{
  "n_layer": 16,
  "d_model": 384,
  "n_head": 12,
  "n_kv_head": 1,
  "head_dim": 32,
  "d_mlp": 1536,
  "vocab_size": 4096,
  "activation": "gelu",
  "norm": "layernorm",
  "norm_place": "pre",
  "norm_eps": 1e-05,
  "positions": "rope",
  "rope_base": 2470.0,
  "rope_fraction": 1.0,
  "qk_norm": false,
  "attn_scale": 0.177,
  "bias": "none",
  "tie_embeddings": true,
  "parallel_block": true,
  "extras": ["capped logits"],
  "init": "trunc",
  "init_std_qkv": 0.0185,
  "init_std_o": 0.0,
  "init_std_up": 0.0185,
  "init_std_down": 0.0,
  "optimizer": "soap_variant",
  "lr": 0.00562,
  "lr_mult_up": 0.939,
  "beta1": 0.95,
  "beta2": 0.98,
  "lr_head": 0.00837,
  "grad_clip": 0.5,
  "warmup_steps": 200,
  "schedule": "wsd",
  "decay_fraction": 0.689,
  "decay_shape": "pow",
  "final_lr_fraction": 0.0,
  "batch_tokens": 131072,
  "seq_len": 1024,
  "doc_mask": true,
  "train_tokens": 488800000,
  "steps": 3730,
  "dataset": "wikipedia_en"
}
Each number is 128 + 24 x the weight over its row's rms, rounded and kept within 0 to 255. Layers, rows and columns count from 0. Numbers have three digits each. The size before them is the row's rms in percent of the matrix's.

# layer 12 MLP down, 384x1536, rms 0.193, rows 0-213, columns 960-1023
100:141131114118121116140121128096087128103104143086138116151117107123111128168159140146137150096156128110155117117131131098165121097155159153128135176113118076083144158138142104113177098117133166
100:134143114123148138075127132162148111099114145093086125150138127126145138114128103129126130167138071155099118146103141115076114118106103142133068160102126106130111117119156130115100124133102118
104:138132115092128102119107141136125103109115115130091090107063076099113113138102099121136109141140130094107122149124141142158128129133123088113124162161146130169140128152162111086124134150094152
097:132140120156093141083165119125148110133121156122098152099147200133129115114141131116087178110141112086131156112133149101080107127102136061092140136160148175123104125108173093092127137121141123
097:139149135119127115118145118106111167145136136125139120116145133144119129089157137153133097102139118085111162142077116152125101142098123113126127122108128140122167108089127133144117126116109112
098:155121078140145117123109122192143134097092116123132128087160114103088134159117145098126126149144140118153127104139139126126116096108128160130128175099125130133137144143136160122135117166139105
097:123163120127115117140094136169124106114136159151153102104147122108107110093124125121124136111091127122132117111188135104164132120137152116143152102105086151125057095155105084093117075140119133
097:104107118113115134086147138156146128110136097106145127122120103107109122155125144146124168102110159136131121102116132078130091130168126088139068099117159169142177133116145159106132114157116154
102:138102172124114138144122085149084196132150130134147140158088121124122069101107156078129146184121137118131115101130122127108164186097112151142156135138119119108143139127092171106087127077149166
098:115123162137116141101125134109090124099131149138130136115117134107133077099108126086153073106179125138112136145135115122134106164106123128141170122166122088150113152078124101151175073099117140
106:176137113097084110126158135123098124125122158110122140143096142115082174090104158118153157169139163124145118133113110124129140078128113127091130115093088126117116121108163145105127136178132071
100:134112132147108123157140112097089130110151152134134092134112124105134110088145141092136109104111150153118137099109110152112131182103137189147123139155090118118120130100129189093118139099152136
103:123145100078126139127141121151132131149096179066161125126157080102120113102128115099165101087104095070100101102122138158164102147135146118105120144114074123135134148159124147104153195110117090
103:114122100173115138113110121151180119142108131107143108144107135094111109125101125094137121129104114112149161095118134096150112156122102112125119124143145151141139107128112119137133153167138157
099:156129133144093124139140120130079126156133136105170114121106149103119136140164118126074087140102119162126139138111116111139099109155130093121128170086137143104106120106104109104116136095121159
096:166130108112103117090103142168113104158106161110116155106125139128157123117102113108110183169129082124134116121087122096171137139120148099114126139120131112119134137104138112149146137143101160
100:096159106122113119103149138158123124098136175097113099145136106128163142144121098165153147104130071081143130175151099098144073111132158141112136106100142114121128108156062089127137095089100115
097:133116109113125103105108099168124109118178124115132168104140132101107110101124127098121100126172129122136164117110118094163120115109102093147169119176141122141096163165097111116129120111136116
102:112113131109124111124101122118104124119093139112115100136089126144101106121139147078165142132132140115122086112142128154100148152119143143068158125117133117142119139084116140121098089113127151
106:109161098129122091145092128124128143106138139141112092112121129089141122123114133154143105071130110155147077126147110116132143088119135123131131108114134159110145132099137116151129093134133116
104:175106121088139112127084115177088184101119122129125139126106138124086159078109176095119097120084147097130111161151133116134144152140121089137130124114077139113169121118102111121126150115143140
098:147114100146121142117128143148138070110096113099129118136128149077115123127144127150140138138070128117122113140090120158120090101078139114121086119132140184135114143120139164149154120107095130
101:127158147122121111095127108099126073129108118169097137114116153105115087147131143106076116149098128109103120122115100112112107147149107118134115129139134157168157124116098128093120124177138130
101:149142197157126162115142149086145130086148142085121130159122118105174137109128140124139107155111087172128117121149146130116079164118140127143142079097159102136105137095090126136172162114143144
100:124142113126126148114137125134158126173123154157136124101121150165104117145086131109134124144095075105103152136127167158137142129101137108102135115152123126122100149076150105127124159146150144
097:148100155110096186118118142110126130131168145148101129101147129125143134130126161113148114099134101071117118136154146132113122098101147112098129146153161169158123145130116115113098122075155106
108:121108107080122102159117125098139131136113085121129123098129086095084089063149138108106137157156138069137125105092103169148107112110115136126144110163135121133148153124158118100140123151126132
098:098132151100088148109130135142164125138145139138135123128133082142106143137103126161086143144127069092113163131111131112176130137118120170095080135079136105142080154128166095098112133085137131
097:118102109100129142105077099144137127109158139139145095119105083136114134079094113084102087096100142100116157151139131114161117118097111091162101084116139114132114140110109135082099109109157142
102:128130122114122070117107133125129143082123159135106106125142123162123175168133111141122172110137097173150112156179157150116127120132143168108125122130166108131084139140135164082126135115137091
103:107165070135150138109133117133147125083099132094084100155096122168141097101163147160106130175129109128113149114101121085117173104165136118083156142082107107154140109103128173087172140165150104
098:137109150100147112173158117111150129141133143131172132163149160092129093121210137116141160119109161123083130118116106076135145146139127127108143118099143101111117080157139136098119135126125167
097:115145181143121130160128149106192150132086091121165157158118161131134119107107135147160135088074115134102110143092124098113150113115110131125102094149121109122142144127125157130152132132106115
102:122118137123090151146162119079098127139165183122111099153134144095157112108125100176136137129122146131116116097163134110148140165130133114135130123130107117122145122132119128139109111140122125
099:156149121139171119148104112113164102126085083150099085123083133114151110098137072144148124150103145091128130136124117132096074115129143090156157104119116135116089119143157105095135131115075151
099:161125156116108134185105108085168127091124096084146094094138102117128138156107145121192123172145168154125114118131135131125124143130127114155145113126139139145123107163136120129114074138128135
101:139105136158106123152124082153125085138143150094153117112105110122105136112166105165066141106118127142143144151079140124125115100119104135119127099104100105120125125129132094107122096140115119
102:099144147132129117150138135126104106127157104106126102101154089122109122105069127141083141112122092127117117125134097116144104143098116090143148101110114143178096128133102134120144150112096092
099:113085110094123154145121132165175065092108122175128102154132142146102159109149144092157109128115120101124110103134130130129180126164114105137103094119120144137119117139137109131138067097096151
099:121164180096122137115146118145169125116155119120115125147143140114120143107134152184126156120126140133112092079164130136102074145139142132100191074100126142165113095157161145171125135115112127
098:161108135085134096105123125129154149146135182148075105148120130147121145133133146171096142160151180160126147122159118141096159157132106136146110140097108112101131132102145164132107099179151122
100:121133124174107134152123112105149095124115119108109169090096113124149152113120115117158151135126144150119140116138112105129150080103080118108159120112113128156105133147126137116125103144140128
096:134095101113113147159061124132136147122149132103126125112141129143155099172129126153106094134166090128088122148093119159146123059134129124139172170146114152111117123120125123146139124116136110
102:128119091110120122108103149142163127144159108114097128066111154147132132124148155139096075159136160113144121099161117112141143117126137136128129132128111155165136160106137150106082154156142126
102:131117105115121161118105164106105089118065140113131148152108115135162159168188113146180102092147135145147105127116134113134139130142128126130081107124082127072111134110141170132142136179131147
102:126106106113112127128150130112139124119162086103087100115124071112092116105141096115137121151071127142130118113081121110085123135158105138119148135163137134144130109129118087123129110154137139
100:092109151123091103106107140150138133081118098151129128123123119142115159132121110140112104113085121134122165114132109158140146133143158125121140100106123119127106134151178127127146120156089135
097:121063122129109088140127117143117106180117187136144149115103102115101121138173112104121128188131188141135146142103137069146165141143142097143141084137128117101106140074123132124123124108153127
098:141109129149168099118127118132126077164140106140094133068117138120124125101093136105096115170131153106100102117115138117159143146172089126111135125117144181113116133118163153112136140123130108
101:148101117139116128118125116114139166108126127109148119139107131109139121111089144130117072102110091078163101121125116133084093122109163153105138099125133062174158136161121104068123098095130092
097:135144148158150112117083120080121096153155074105138104130155112117161142114107148121108104134140091090168119112152139087148094122100116106146125123163126133128131103149109134153114098083132135
102:112123145069065110167128130115114130116109115129124109121119132158147120102090097135128103113135126119149120143169142130104152121112139101044101081127146140142103129150159079170103166129135123
101:138185112130149126092135105121136141107106138115127148135094147139087153169127135041121125167135089173153130166139114156074143103134139131109190125148096188142134151161134124153126104147112141
095:142136092069097139138135118152112128139064120142098111118106137175136117150095163092142086166130172112135132150126120107171118128120132116150104137126094118122112141132125134131065128116153084
098:135117117142115124150113122144118138121095097079048115191100105104132120100144137170154135109116130147105113101114129162157161123136130087136084117131154131099114125130143101157094084136161103
100:143073130133118123151113136148122136105160121144092140177106122115138130115119138119134084128134117135118097123110158112112192136142134140137108135117131125108092139133108124122103142155141160
103:124123145148110132127150125087105130142122110104160169138155150127118110126107159144163131098146150109133160111123114155189165076152097159151144125158131139139090139095189126113166127121148098
101:142127162130192137115128130113108133138071105122134123140105123139103140131128119097106131120149138122099128151140125060168091110104140150086125133161163143124164148140110130138127108105195155
095:108104145133127128098088108123161154107131101124099144099108151088142092138132135149178057101124070147141133103143119084119102127133141154107125173073131114106096137134147124097156158106088148
097:162108123126124142149137129119089167166096148142133125160101080123108148093104146171094153152173135125126127129088108154127128136101137104105156108118120119145087140130110123121116155119087132
103:083177131115119094122079118092117145104090100142153128127133159124096134094148162152117128102151131114117134128089149109093117149153114149092089100118140077143128157119098125124120117134143144
095:173153137116105133107122143129133112116115077112128161134142160090110107108141173121098137127139122154136114122098150139148109104116119137117140150154131089122093140111146127096133157154121135
097:161136105090153116148158125133095122094145130141147158128112151148140161153163132098170110144114140164153102102133121177097128185122109134102132130114144175092129119116134090129098090100129077
098:135111134177117112089138119102118105107101119133138149111075144093108167104114123134105136114128113116138110079092136103155111159115156137121134077151125113098128143113104092098156160102093116
099:112137139112116150081146146070110162121126119124130108126097148121086106146134127142129110140089153122165108139086132105134126166138168124120137113123127101145144150150151084113090150135146115
097:086120097117109151137093129091123131105110082086116148133117101166186125141177104137141124148131081094142100131093140103145112145119164165136101095127120139130181134153115111110167134188143137
104:145138117140158098124139144094105116103182123110120099139109145129116127125101179074115126148088162106120106138129116139138161130095106125142117150130085104121149099152119114121139148135122149
099:127101144105116141150121105128144143103106119080113123143110153096182116105060121087117117135119087102077104096086114096127120115102092110146090159147138076106140115083119128072116119118140141
099:111141163118127151118138135140141164125131147125097130144137142113129066109116094129130087149151161091133108134121173129104126164118110084143103160147113137123139148111143136115101126124097159
102:125121125115131125098110120122108145127115136147089137093142128158156080113187111165105140117108127130148086174080160120161114094106126113112128121099128081137104134167108103180154135121148135
104:130084108172122104133135125097104131141133159148136137173144107110126113124148165129130132139119118112134101170113117097121086149138135154174124121138081090124137130101112139147166175126097165
098:108145139127133142088148114102142140137106099172129153071141174142121130104146089122152099187099179137100121110122116117109144161111106116129119118133127157155113155102074156099111097120111148
102:139182142115159111111134123122112132105144122129102085142085124144115152072149117165113136129114105204109086150103125136116097114145163096135026137146104176130109127046147117142092114127128152
101:109093119135152134132130116156134090100109066136108121099101120126121143103112147148210122111136121130119129112147128120133076125120115148147102083081163161100162128114114120147143083122134123
100:144165152091077134134173141092104179122145096068142129081155116150128120107150157144106165086121108076112096092133156141118141157140129165105103115115147119124123105141131120114072107123113146
097:150111148166112151123160134133136156119137089086154132132144114129155127166128149123117094121158191154131101153083133112101161115112134120105141119148140123166098129133140130147145120111128146
101:163134111106131140116159128158129155126120155145128113147082169097082101149098105145129129154147116119166084107115130130135128135104143126105141110161143154074116128089107095147122091145106108
099:153165152148155096109122146116136092138142144121097108131112095146139150163092105115166149134097122129167117114132147179128144144092119111092151161197123129098115126134083103142132099095091160
103:146133139113093153103119118102126145115145097120136098109115130116114131116168136131128157163133110128109116147111108121089086133066127123130148138133098140128125133143111146080101103108145133
101:147157084150117132132116112176156173101096107128172106107130158122144134135106114119123118131129105211167130162097141137171118092140093149144152148130106151178175119109095167129107144114169114
095:129084122093101117095109115117137149139142069110141091167114079158083118069123103057134108141198109156140134103100128113115159109114131117113111107117146187132109149108147161115150147146155150
102:079125137087121097089115108123142137117117116136114108086121088157135126134168124116148079136174097130113121137143136104147158101115113138110146092114101195144097106115119156124133122090083075
101:122088077148120109105138127122154132112117132079106164157087119153119147097136102125148136148099157174159103103101140121096126128133139087147126108150124158085103116146146134129126162130135095
102:097110151124141104115085136114139152149125151119157163060152112121144149131144146165144104063176155148125090114124117088116095104110137129159154157094129107119140161108143141144122144106145133
100:167146106107092139082120130130124174129126100121147073092084109120152144094114149119144142121137134100147177124116099116163109147123131095095128109135150121121126104089124177068142141116100134
099:116116125118128100113131135126118145106123107098145160099106137136170140116141137145108156120145120107096144151092123128175102099137115112140134097127141083131118126130116115135143134103140111
101:106112148106109121107151098164103147146164103110110147159121144136164100134139130093142116147167139122106097159133148115152164098128092131111160091149157110095160105118157106113127141152092153
095:102110101152089151130147131155172146126128119091111157121071157139116132154170130136145096109141079143147138142096140130151154129160145134111135130137132115121122139122121121113143133126131126
101:141096122140117119115136113109113122098123091093121113172132127092151127105116158123107117140143165135137139145096101135074105095136114120134139088066149172142146101111128190119130103105160152
098:148118107115146123117130111127169177093109130139139088154146140152109175120159145115152137142170215141160151127125123119164159147131129124165141139129141147127138113096093108130145067097099143
098:088169127109147145076173122134145112088167109119096111126074079136164122110114128103137151152129131156113168089130148143103136135128157139098164134067115127121123156147158095101086141129166121
100:093150099124110169102120112172122166137059125154092118138142073105101149130133121114128135153119149137120136150152115098122086106132133122099119095102145143094118133081117114100106116120148158
098:163127112109126165121114126203099141174143122128163167125120142129095117132159141117114142096095162138095136111140135107171160093140120138132110075143104144142125126108096138164171144117077155
100:170101139104082134201126144137114124143149110114158088105110145128167142149119119146120134126107118106100103144128132113174127119103119124117099153118119108130139136159154096116159073067096062
096:127117114139095141076114131151154117115136121157096116152099135126129128115104147137132051147158153145139129083083111158158107154085112166149124130166121140133125150105159118105135140146120118
094:107114123104125146093176123116085115130153130136152124171108153147136110127160120114139125147110098128119133113118140099150156126147131139126106127147109139121145086132114139103107141135123130
098:145167160167101113129172135114145130152147097166144130110153146115109107113165190177128127126115132150106145146100111139118147107151139137125161075091159085097115133158144114139136110176129127
101:114103144144081157082157122097112120111089131094135111131120153142138113115137111089122122103091122106146102150124123117083103094123122151107082117139107089131136139130092121116096149094153141
099:137125118131087113166107134114139143110071137139085104106089117139089111094126163155120134129126111135129162135110121113095116137102149124139154124145118055131130124083126099139117096130146119
097:126103115163134149084099125105130085180129122104108132160146099146115130099093117128124114108138049127125147134110156111116138138113122137112102146110131101126054100156139131127136118143100122
099:142110109171102095089165128121115100133145102113167085109137092087165127107135149159161136101091173135143096116087128115086131123199123091140127132090139152116189104132128141072115152124134095
095:126114134147153120142142148145102133152163129116101108155108109153132120119137130142105149202109083160131126144180110105144111097119133115126146098171171099113093141113125119149148108131166160
101:136152176110097127126133134112136120136087119146162138084136092127130094117144124167105143146122156133104137126136151126122131088134145162110116103154178141140123108118114116148137158150138146
102:122134092128143096134115124127143117105090105145129100105135101164066132165171141183113130144095121103102137137118106157116113155158144141115149101071113109095130125115140113143112097133131098
101:129109096119113118140078128115116136078136152094090117111083126138128125099135113146146106117115152120146102095139123086105083123138131176143160084162109115117158143134125142102132158146134113
098:166166124118110126158133112096094152182124103143135115116124156154119108170109136142154115133134114099137105148166112140121153158137112132124096106128143142135079134151111104149137129141129130
098:104106147150128133096143144142100148126122138116103136107179118119127108115116120131185131137103137144111142147139130095149133143169136118097108145116122128163134122084111147117116081164126113
096:141162206170132166100161144131162155121109118155141149101144143111089137116186099080092111178139124150126111149143130158149127086154171105153119110138117148134123174116142133146105145090122119
101:111163076148121140090115134101155177101077105145135127106081120113099108116133124164136085127165113150137100171087119105113141128121147097134138161119151118111145137113111129163107171133126142
103:114108139130119125112117121126096113057111155151117135099092147108132115118114124200142146121115142104116115109124121131145098116108115130107137132137117097088095113094134127101127105140111113
097:116121147116118158186122113139100118117073160106096123178162122135106127113144121101171106097101137084150169151116128139139143114129137120156100132117136107095109113140113129127165118134123102
102:149166117125168122124157122132115145097156083165141126119131091128125167166116114084135115060087156136132103126132117158125104124146101139174093126123132122142163124115134107116127119142115193
101:139127123135145128132118127135162123125115116141090125160108145134143108123130143135118165161145125132119146125070165139110121132113135118124091146160142143120152157112157165137130110066107126
104:143095130152122138114097125141105076139146127109122124155130141129183154207096098125129155083106123102106136088098140113090097133114105115163130178139115095119120154118112159133107066106154124
099:119113086169146119120129125161162093151126105162131090134113117089147116156127079175117112103144105104123157117154123086118133145155130164113137126130116155080157125086092109117129141083119103
100:121132100193159144150091138083145120117119148150132173152150115136145134122156122127115085159146094106119137103130104133086173113104096144102139154109125121142149091142132113151125063102104108
098:099162120185126094084110106155162083122115108125119164102082144122105125177165161086079121179148124156159111140131120118132143125101157114140160180114135129085142108103095099081142118126125115
097:092165126105146104146118111109110130130129119138056147121164135096112109145149148093152125133129105142130076120122107101138155127138134112130084109149161105102099111149121136173118125094122151
103:131136152080145127081128126115105127123174101154089142106131144115153110133110144090065135114092131084136147173189144097124137102065108132105117151112133097145122101132126125169121088109103110
098:145109111100113134127175129128127137123139145107128147175122095180094093138144142129162092102105097131124137105163131103080129124118121151075103102130112066098129147101105093140118102097093084
097:121114148153101139127117139126159086152144103134116135132138135137178107102117091150138153154082118110146120155130136105107107124138159127108135132133115158070112148108133113111169104112146114
099:109135108123142110150103115082138134151087148090143127122150109144113119080173111142100141066116138116100124100126126107118173117103093142110147132109142164096134126154095119141122128168199113
101:137147131127144141148123094157072132122117107117149127184144130101096109127080150132100125122156105143124148117167125158072118108104107122122156108117141153156120142107120133112151114099109080
102:138128134147125103152150122118124129115136112121124127136102110117083131095137127076105072143122111160132156115125104118129157131141096104103162119146137166129127151136116115121134143136109111
102:117100110130122107130055153123111130154170132152134093122098170152117122129126135159159159130116117146118153111103128110116105104110077107135122152153127142159103120127095124135157095098120105
098:117113126137114099129135125098127126106142122115119131123129110119137104071077136160094147147165097126152152126151156081131099118139151119151125097089152118111158095124106107093171138117120146
101:106103131107114134097166133116102155144175138083158089130123137156065093096137138151116127168110099155137127153142117124136088170085126163120134064107106130125177141103138118071095102169123178
103:107145108136180107116112106136111119093153164094168123137121063127114063112117137131145056106176159124142116160134126140110054133120128137082126091178111139106135107144158111166130096112109134
099:120091139127163114146159132105147133133152144106131153143106078128120114133158146119095151148138125102175150097131128121138152113143149144129106134141145185099104119088103122101176169141134155
099:076098122126093143116158150112129130115136141071104114099160106110121145135118120136129133116109141122126128132127129151140118091111137130090118101119145123131123134137144100121140157073149146
101:141097133110126142080103091113165136109104154159126143099098129092122125117137108132142157115144174133086114093097114159141163131105153128124118129169116080125120152120121150140122112130116117
102:153134156152110120117176127129119101167119120154109161121116130106084146148168138137104133113143162151157134151105140124138134097135141114096116129166132086102128134150086147125130153130080129
098:125111089145102159096142133075183125131154187100143103146126169138151104178087114106099123139146115089116103117109144105117079136108152102149149124161115119129092189176096107130140124130136127
101:124119135112143118091069149088132118102144108114127155122138135125133166160111094125096114194148110108104113103105105125195094133134138118141096129099141091134172112131133125125129096140138165
102:146102086101154122148123128135096124129127135102152114092097107112101146052104100101091102147134130126129137139097151136122155146143131147124115153147126102133085151070154123111136167122162133
101:135072141130136159116112126111149123110168125161162133167133117113163118127113147094108095155157134119131134117147135129134147171148107141194112147162108118155135109101104142119131123137152093
102:154144167172069120139115152108137105132107127137111084143083143121123147073115142087152098122141111075095083138152133108121072112087159085160158082145147102133115105125103134099133149123153110
098:124157147106118116124120121114127146118152144117112116147117115114159116109091116144122130127154088132124108123136099096124100128083144122141144155158139113078142134087126127116120098136146153
096:148163158154126137140136131169124156134092116162139091127145163103112116111097106127078078103111139136125131129103115127115107092144111111098145140075125161125125126124173097110145095107128120
095:128061095144107146155155122091119152174107106147114150103123122122127124097125114096113120173140141063159112125146132127153149137086111144083098128099113136107147106154143124076107121138116137
103:146133092130131102117130118147138130158138117115110164135127108158091171094100098148126131127147135113115150128133146118116157102137124116131126130095118140142148108127147107119162117189112136
098:123103095102160135161100127141065083155121110126119132109135153119123142109140156116147166120110140147135103120162103148140174147162145086143084079142139138171138138106150122130116128125113126
100:109124129158150090096164135109155129149167132138152101131151134112127093143170143097138121109083116156149147137139103135117161098114125118150103151042115141160124093108144154122164122138122119
102:127101106133113133105121110146106147165167092139180139116112123096102174136091139079118083139107124128131083150130137146120107148142095159097155148124125114143136120115133098155104093145144118
099:130099154128119141101133147134107140118117108090120120132117156155149127167142136171121152141135130104127105112093138088129115144117121092142131124105155144108090156130153139145091128139121142
101:177109144158111139122146116141128114132159123149086160124147135136119131173150151160127107116126123129105140102107108113177140097120156139151116080115136157120121128115112051125136124157104075
101:120126114123163110151118139156126131148135126160088119135129155141134192125125103068134129099133146125174137121122133119142119089106129116113126143127152140135143119112121153112099118052118103
103:122107095131148160104161139150114115095164114165124135117119087158162161119118134128140127123136129172163135170130116200131044117126143121136116154132126106158131153133132108117101115162161144
102:106122140109117138110111136103148128208109117132149165134130125141089119104129141085081087114139117114110126113150117110136149105130122112099172120175112172114109125161046111172130158113144108
108:101142108122118102174110113126160084138124141130145106134110107154147127150160124093122098147099113145118169086116134175125127155118100108108158140103114119110152116086123093118118129133144132
102:132144157068114123098112148132173147130081104133100131125074125125122092135083119149154133098106099068142138113141107113095177102099114109149121136181100123128090114129133127132137144143111137
097:106121123155140104107116131140169114189179086096159140139148176121114069141121124119138113112111078166144115133140162115125115141151127105134122120149113149126131169150065069125099088171145141
100:121131177127144122187213158114126105133102127073136109157118127129145136075089131120091161114101138113151127107129133132091095129075110158157142124143165097124148109152129162181128141144106139
098:155107095119104141102161130132198153115105119099131147074124099115084105109110139112133111144115089135085128123149115095117101140121155140136052096138145094089120151123098145125140111177168117
101:114167081104112138125172130172117128116083135128153147106094149103105141120147092115133157115112090162153169128106122141152147152119141132123148084173120127108106113173113082134109177130102144
099:123134131157180120128127126160151139153133112162160141139087135150094117119070101129145135108115149121126118157131149091110145143124150137104132143122112136099139122121128115109181145098117110
099:147129102120151097059125123119126116127075151151147107135089105140149162168114128105132129108120138104159165140148108148127100137119128150133108154139128125123131121157135135115156112133111113
102:123127124141110136097128133116146117127142105098108120124117160151149158124144125112144131126130110114094096149125116140171172105159148113137178140118080111134136099086130129144112124169110130
100:072140134103112097128173109123132088202159124157131105126132142137148126096173130151145195101134144189091133179171110047104159151180105112136067098136111119128124115132126149124146154140134131
097:130106116152195091151163126129149153077127100129117125119110132103122116100122115188112142140096080095133091138163142112105099108084112125156106156095078105157149142085131138063173169124175148
099:118174096157092120144112119166126134145144117083182095145124111154118118129109146151123087216129143128103189140158124176137120101145149094137140145127164138163131145120083095125130130108112109
096:137144113086106110130098118121167161143140156192127118153137131140132115119109149143149113143111129086097112108134121121113112109122090131140115095116113077148109128123133123135167131110141103
095:121147132130143163110136127107114157109108119165139127094145158119105095174124066128081198158112153142104119154128113130146125137119117149132100139149132153104172111146112137124146140120116099
100:103119172153125091141124141125099141122117086130110104090138113137122126091149149161097135106154135115106126148115130138115132079108110094132162146139163119113117148109191140131138150175100105
100:142161104116165153098146111142193158085134118127138112208141123103134079123158141127132134140117141103137118110059138118080130149087117104108141102145144128151107109107160131117103153112086134
096:123106107138143131145163147118116138094110124115121097138130128157100136145074126179122122107146167132126156094173121126100112147156126139158090111155135131118136119111151155124114094144175116
099:153085143148081124128124134134123133118147111108125173121124105110131149114138105087136069122102111119135138138151135101129107118140117145114135124134137130163115135172116137110111162097098094
103:110122136132105134127072142125127141141130119148112170148139129084173132079124117083152118153160123099091150136104134114130130114136125116160103142138147113141122161163091112168114102111118151
099:112145167139148147115040104145148123163078098131095148129125114092124086115158135129145172142149164158102162071106113133187166106097141162135078112140124148097133144112146166119127138115142151
097:125109140115166146146141127163144117122162160151105131146125171118107135121140122104123126128177116113122143112104134102134124099119143141172163140126158197119136154125130114111122135142156134
098:127147149162093125139156159141084096109145149119073157138117193128079109076159134133101135137124154153134113149115133145127153138174114123105110155130105108121180129134122108120139158107109143
106:112146103100114113140077112100140150134101084170148140158128125171109108164115105064139135095121138111101101086160169132081164099089136136141154143126115123114047134107161133150114096127127159
095:121133163122196138164121112143105147140147149119128167123126110149119159122181116102118165087128091093136151119126125081107114116126101101148161107108133112119146110102073113102138133114122124
101:151123117150152120128132131128107127146182142111178116114126117124148139143142110151123125137155162140124119157110138176103129145115166157141084158142146127118124159097098179115088148119091160
103:083103113108115141096113131092165123141109102141149127163130161134128088110068118120140093151152146155136174129140113115115083100131135132100117106139109132127139136110110115132141171113121098
099:131108087106152169141117144092117122145083126175182139120128130125111142142104127104122127160149128151171105109137120104123128114194156124108186119107102194140143138118098124151101114168135138
099:160153073151120111142123148125133143101120145153110119124156125114118075129106150156098159136119104147122089144139123096150122084109126145168136126123126137120156101163140093122149164097137145
098:109136120135111126169126127125120097130156096191126124124128148138126146102161132113103096094136109106130122100130144089126131120154147116076114083108103111124157099116113132122099135062148128
103:123119089136138124112133126159116170096099134111208115125167171140116110125128074107155120138088139107125102135121135162126110093132099110107122130142103150130135126123101105180157100163189124
098:100158125135136153131170128101130126118136190122116113111145120171112150066148128119104123149080151122148091125111127112102165060091110123145128113113130161131186126087150099088145108151142154
108:085105107116107118145143121113148112129144128117140084179084122127135117123099142127107070129104115109095145138132130105110156090121105133187104141125110152147108130145117140144103126141167155
100:145151111169146146125119128135144106123118129110127127107109165085127139177091128139122139126116139133117140117126112108170140132145146145097140182134126116107162181089131096137140125114130114
101:096147125110089121107133105073108149113093168126125150125115134161121126081106115137102127070126125141133132124123115137141127105129101152102154159142113094135151137131089113137168123172140136
099:052121074103087161192112137129146165123153126083139133119164102161101093151153164114139177167140157132106118144123147106113150103144135129092108136130151133101118124141109153120111125170129116
099:102138107130097132137158159108128104130100131085108113057140109144115128168136143131148097093084097146110102146135114148107174165155161127147140154117088114151156134133125174127163146180128142
094:103188120084097174121086122122113097091161127163136142115146145149109140080122119147144079143162149101118109123141131085133149144097150119155116091162144146090128179110122103136107133110161135
104:116094139154146119184091127121132127129145142111153124130146122145089117077142131155091176136130110123151147152118172108129116125106129077113145118127133141161082094118125081115119109125135085
100:112128118095134130084127135140079128138141104132142112130126113142086133067127102119145133159135124139117108123098112094133086129128116115087097112128109143106171146156136104126130133135162169
100:095153095104120145172136120184128150082175160125107131102124103121127107114109093155129103112137177111113119111098124115169172132159119124118103122119141172073131135150103152092144129135130124
096:121145113103110121107108120089126123121138113181125103115120131127139119121135113087136110103096134094133123139156130074142172126121116118138146148174156172115141145167143125103153158178149144
099:097125121103167086118170127161158125138110137183100100161080140108122166176139112117130099109186089130119132101144113124090087128097134105118153162113164116136139105122134095130122139127128185
101:108099109141116107176100138110154100142093171109134066162088124113126118094103093123130104121151125123138155150151146118145113157129120138083171120179147082100115134089141108109130112139125084
102:156087130133128116114143124136172116150113113059145134112101163123162121154153137176142152152097131166120086076147127149133151110102136089126128141108137162114125135135143113146145146119123145
099:115124125105111147139139140133156104119145138127089093144110172133121126104138151103149093095119123094127165129129130088154134133120173118101081143133126109102117108135152124147125175135095141
105:152142125146135111100104118150102127127144156156072127154121160121132135093127085119127126131141128142140143103120134135152074098132151119123120137078170159140079132159103103119139154111119085
095:109138151115152144149121122156128148125120136102063172138112109171156135144154191099118127077113139123138137155076113185155186105112144136128099126182130152141136116117157154141173103137126106
100:136124137169133140160166111154150123117086126139148082090096105122161101107124147106129115100176116117135093140087121118115107114131137142127146109135136136134099127145133135128119116141161127
096:142155136124114109126144124156123117177110123176161112104167168157095100155122116122149090127163096148100130129110139129118112120120116092173103144167120111147100132144130135142097104106140151
098:163131122117090118130116120158119163130121127138106163132136107127170095115119111117130128119143099105149128124142145105177104109148140135124126184133144160114127101174130118115163172141133079
101:129121137121141121149123121069113157145172097107093134085124105127145138178174166093139123112128104120129123135140157087118119162122117094054175102136148138158107149128114131114081135124109115
100:121157133120106102132139134132106126138132112157127081085089137122167112119160115175145150173155097127138129107134130113118127169097132107114146110140159114096076144145080169137145172127128109
104:139152140080131109104106110181122135115114105161118129083104102122124130133127080146149142158127126104097129105168125122099115141142106147120146149087133122118116096115142113086118139117108143
102:109089154112103105072117118101152134140116144100153116162115127131146123122096154106162155167095152138150122113130108168147150123164111089137120143161128133114092112104160112123138154133147152
096:116111100152146123101139136157128101132116102127127118118131136103090164159142096134065128132163088180136125154102124105155157111108124092121096137098147184116103116104106101117111113157086152
100:197133068129097106125095122134125120085157169143116105100108154132118171110136109127132153151111116151143137167121146127125157108123150106107094099165126138173078119139168079112115129152126118
101:108127099143114142134165118128095100102108139132136159144135172142131154169101150119147103122115130108140116155154103172105069146116147145072126121131139149087156123101135133104137149093111095
097:154087096133114120149145117124153092145135172157163121120145108094138141136147167103132128133144135154150103108127105118103166149114151102149128085133112095168125114137152125128124115143145125
100:115140135059156134116106127149121094077112170095125105145130097084050126146161134089087116133108106131121070112157143124073130115104133143100136114120157102119120123131156122124080128157112120
099:135121103187112100092140138107115137094070137094107070160138092147091114071099140155110160103098093136129166097150110094124125113109154099159127074193124148116107152090128101146151121132091141
096:100112090070131116115117107113151121163093165090103107145089164135124104102122123142134133065130129081164132175113120130120186092166125125096093076116157093089125138106081076120094097112116114
100:110102102149117137154101110131135154132129142136132130121115127111139160111154138138075159089175126118135117141141123147141086148119146152121178142109164161100122089079105112082133154114111123
099:112133144135119095147140099083123118093148089114155125160119149131151131109164136198115127087111096087131137116116128123114154126138132098114168146099116092160094130149131102135151119108109126
103:097152147166142138105152125094124168121117082119107108080151124112083106142097111128138130113123121141124129113132123142122161114134157144143125136108124149124156134111105141169115104113122107
101:114132102125115160091129153098096151110135110163136125121088152166092108088109133106128122083198131131145154136126131148152142119117130130153089111121159155115121075138119168108137107135140140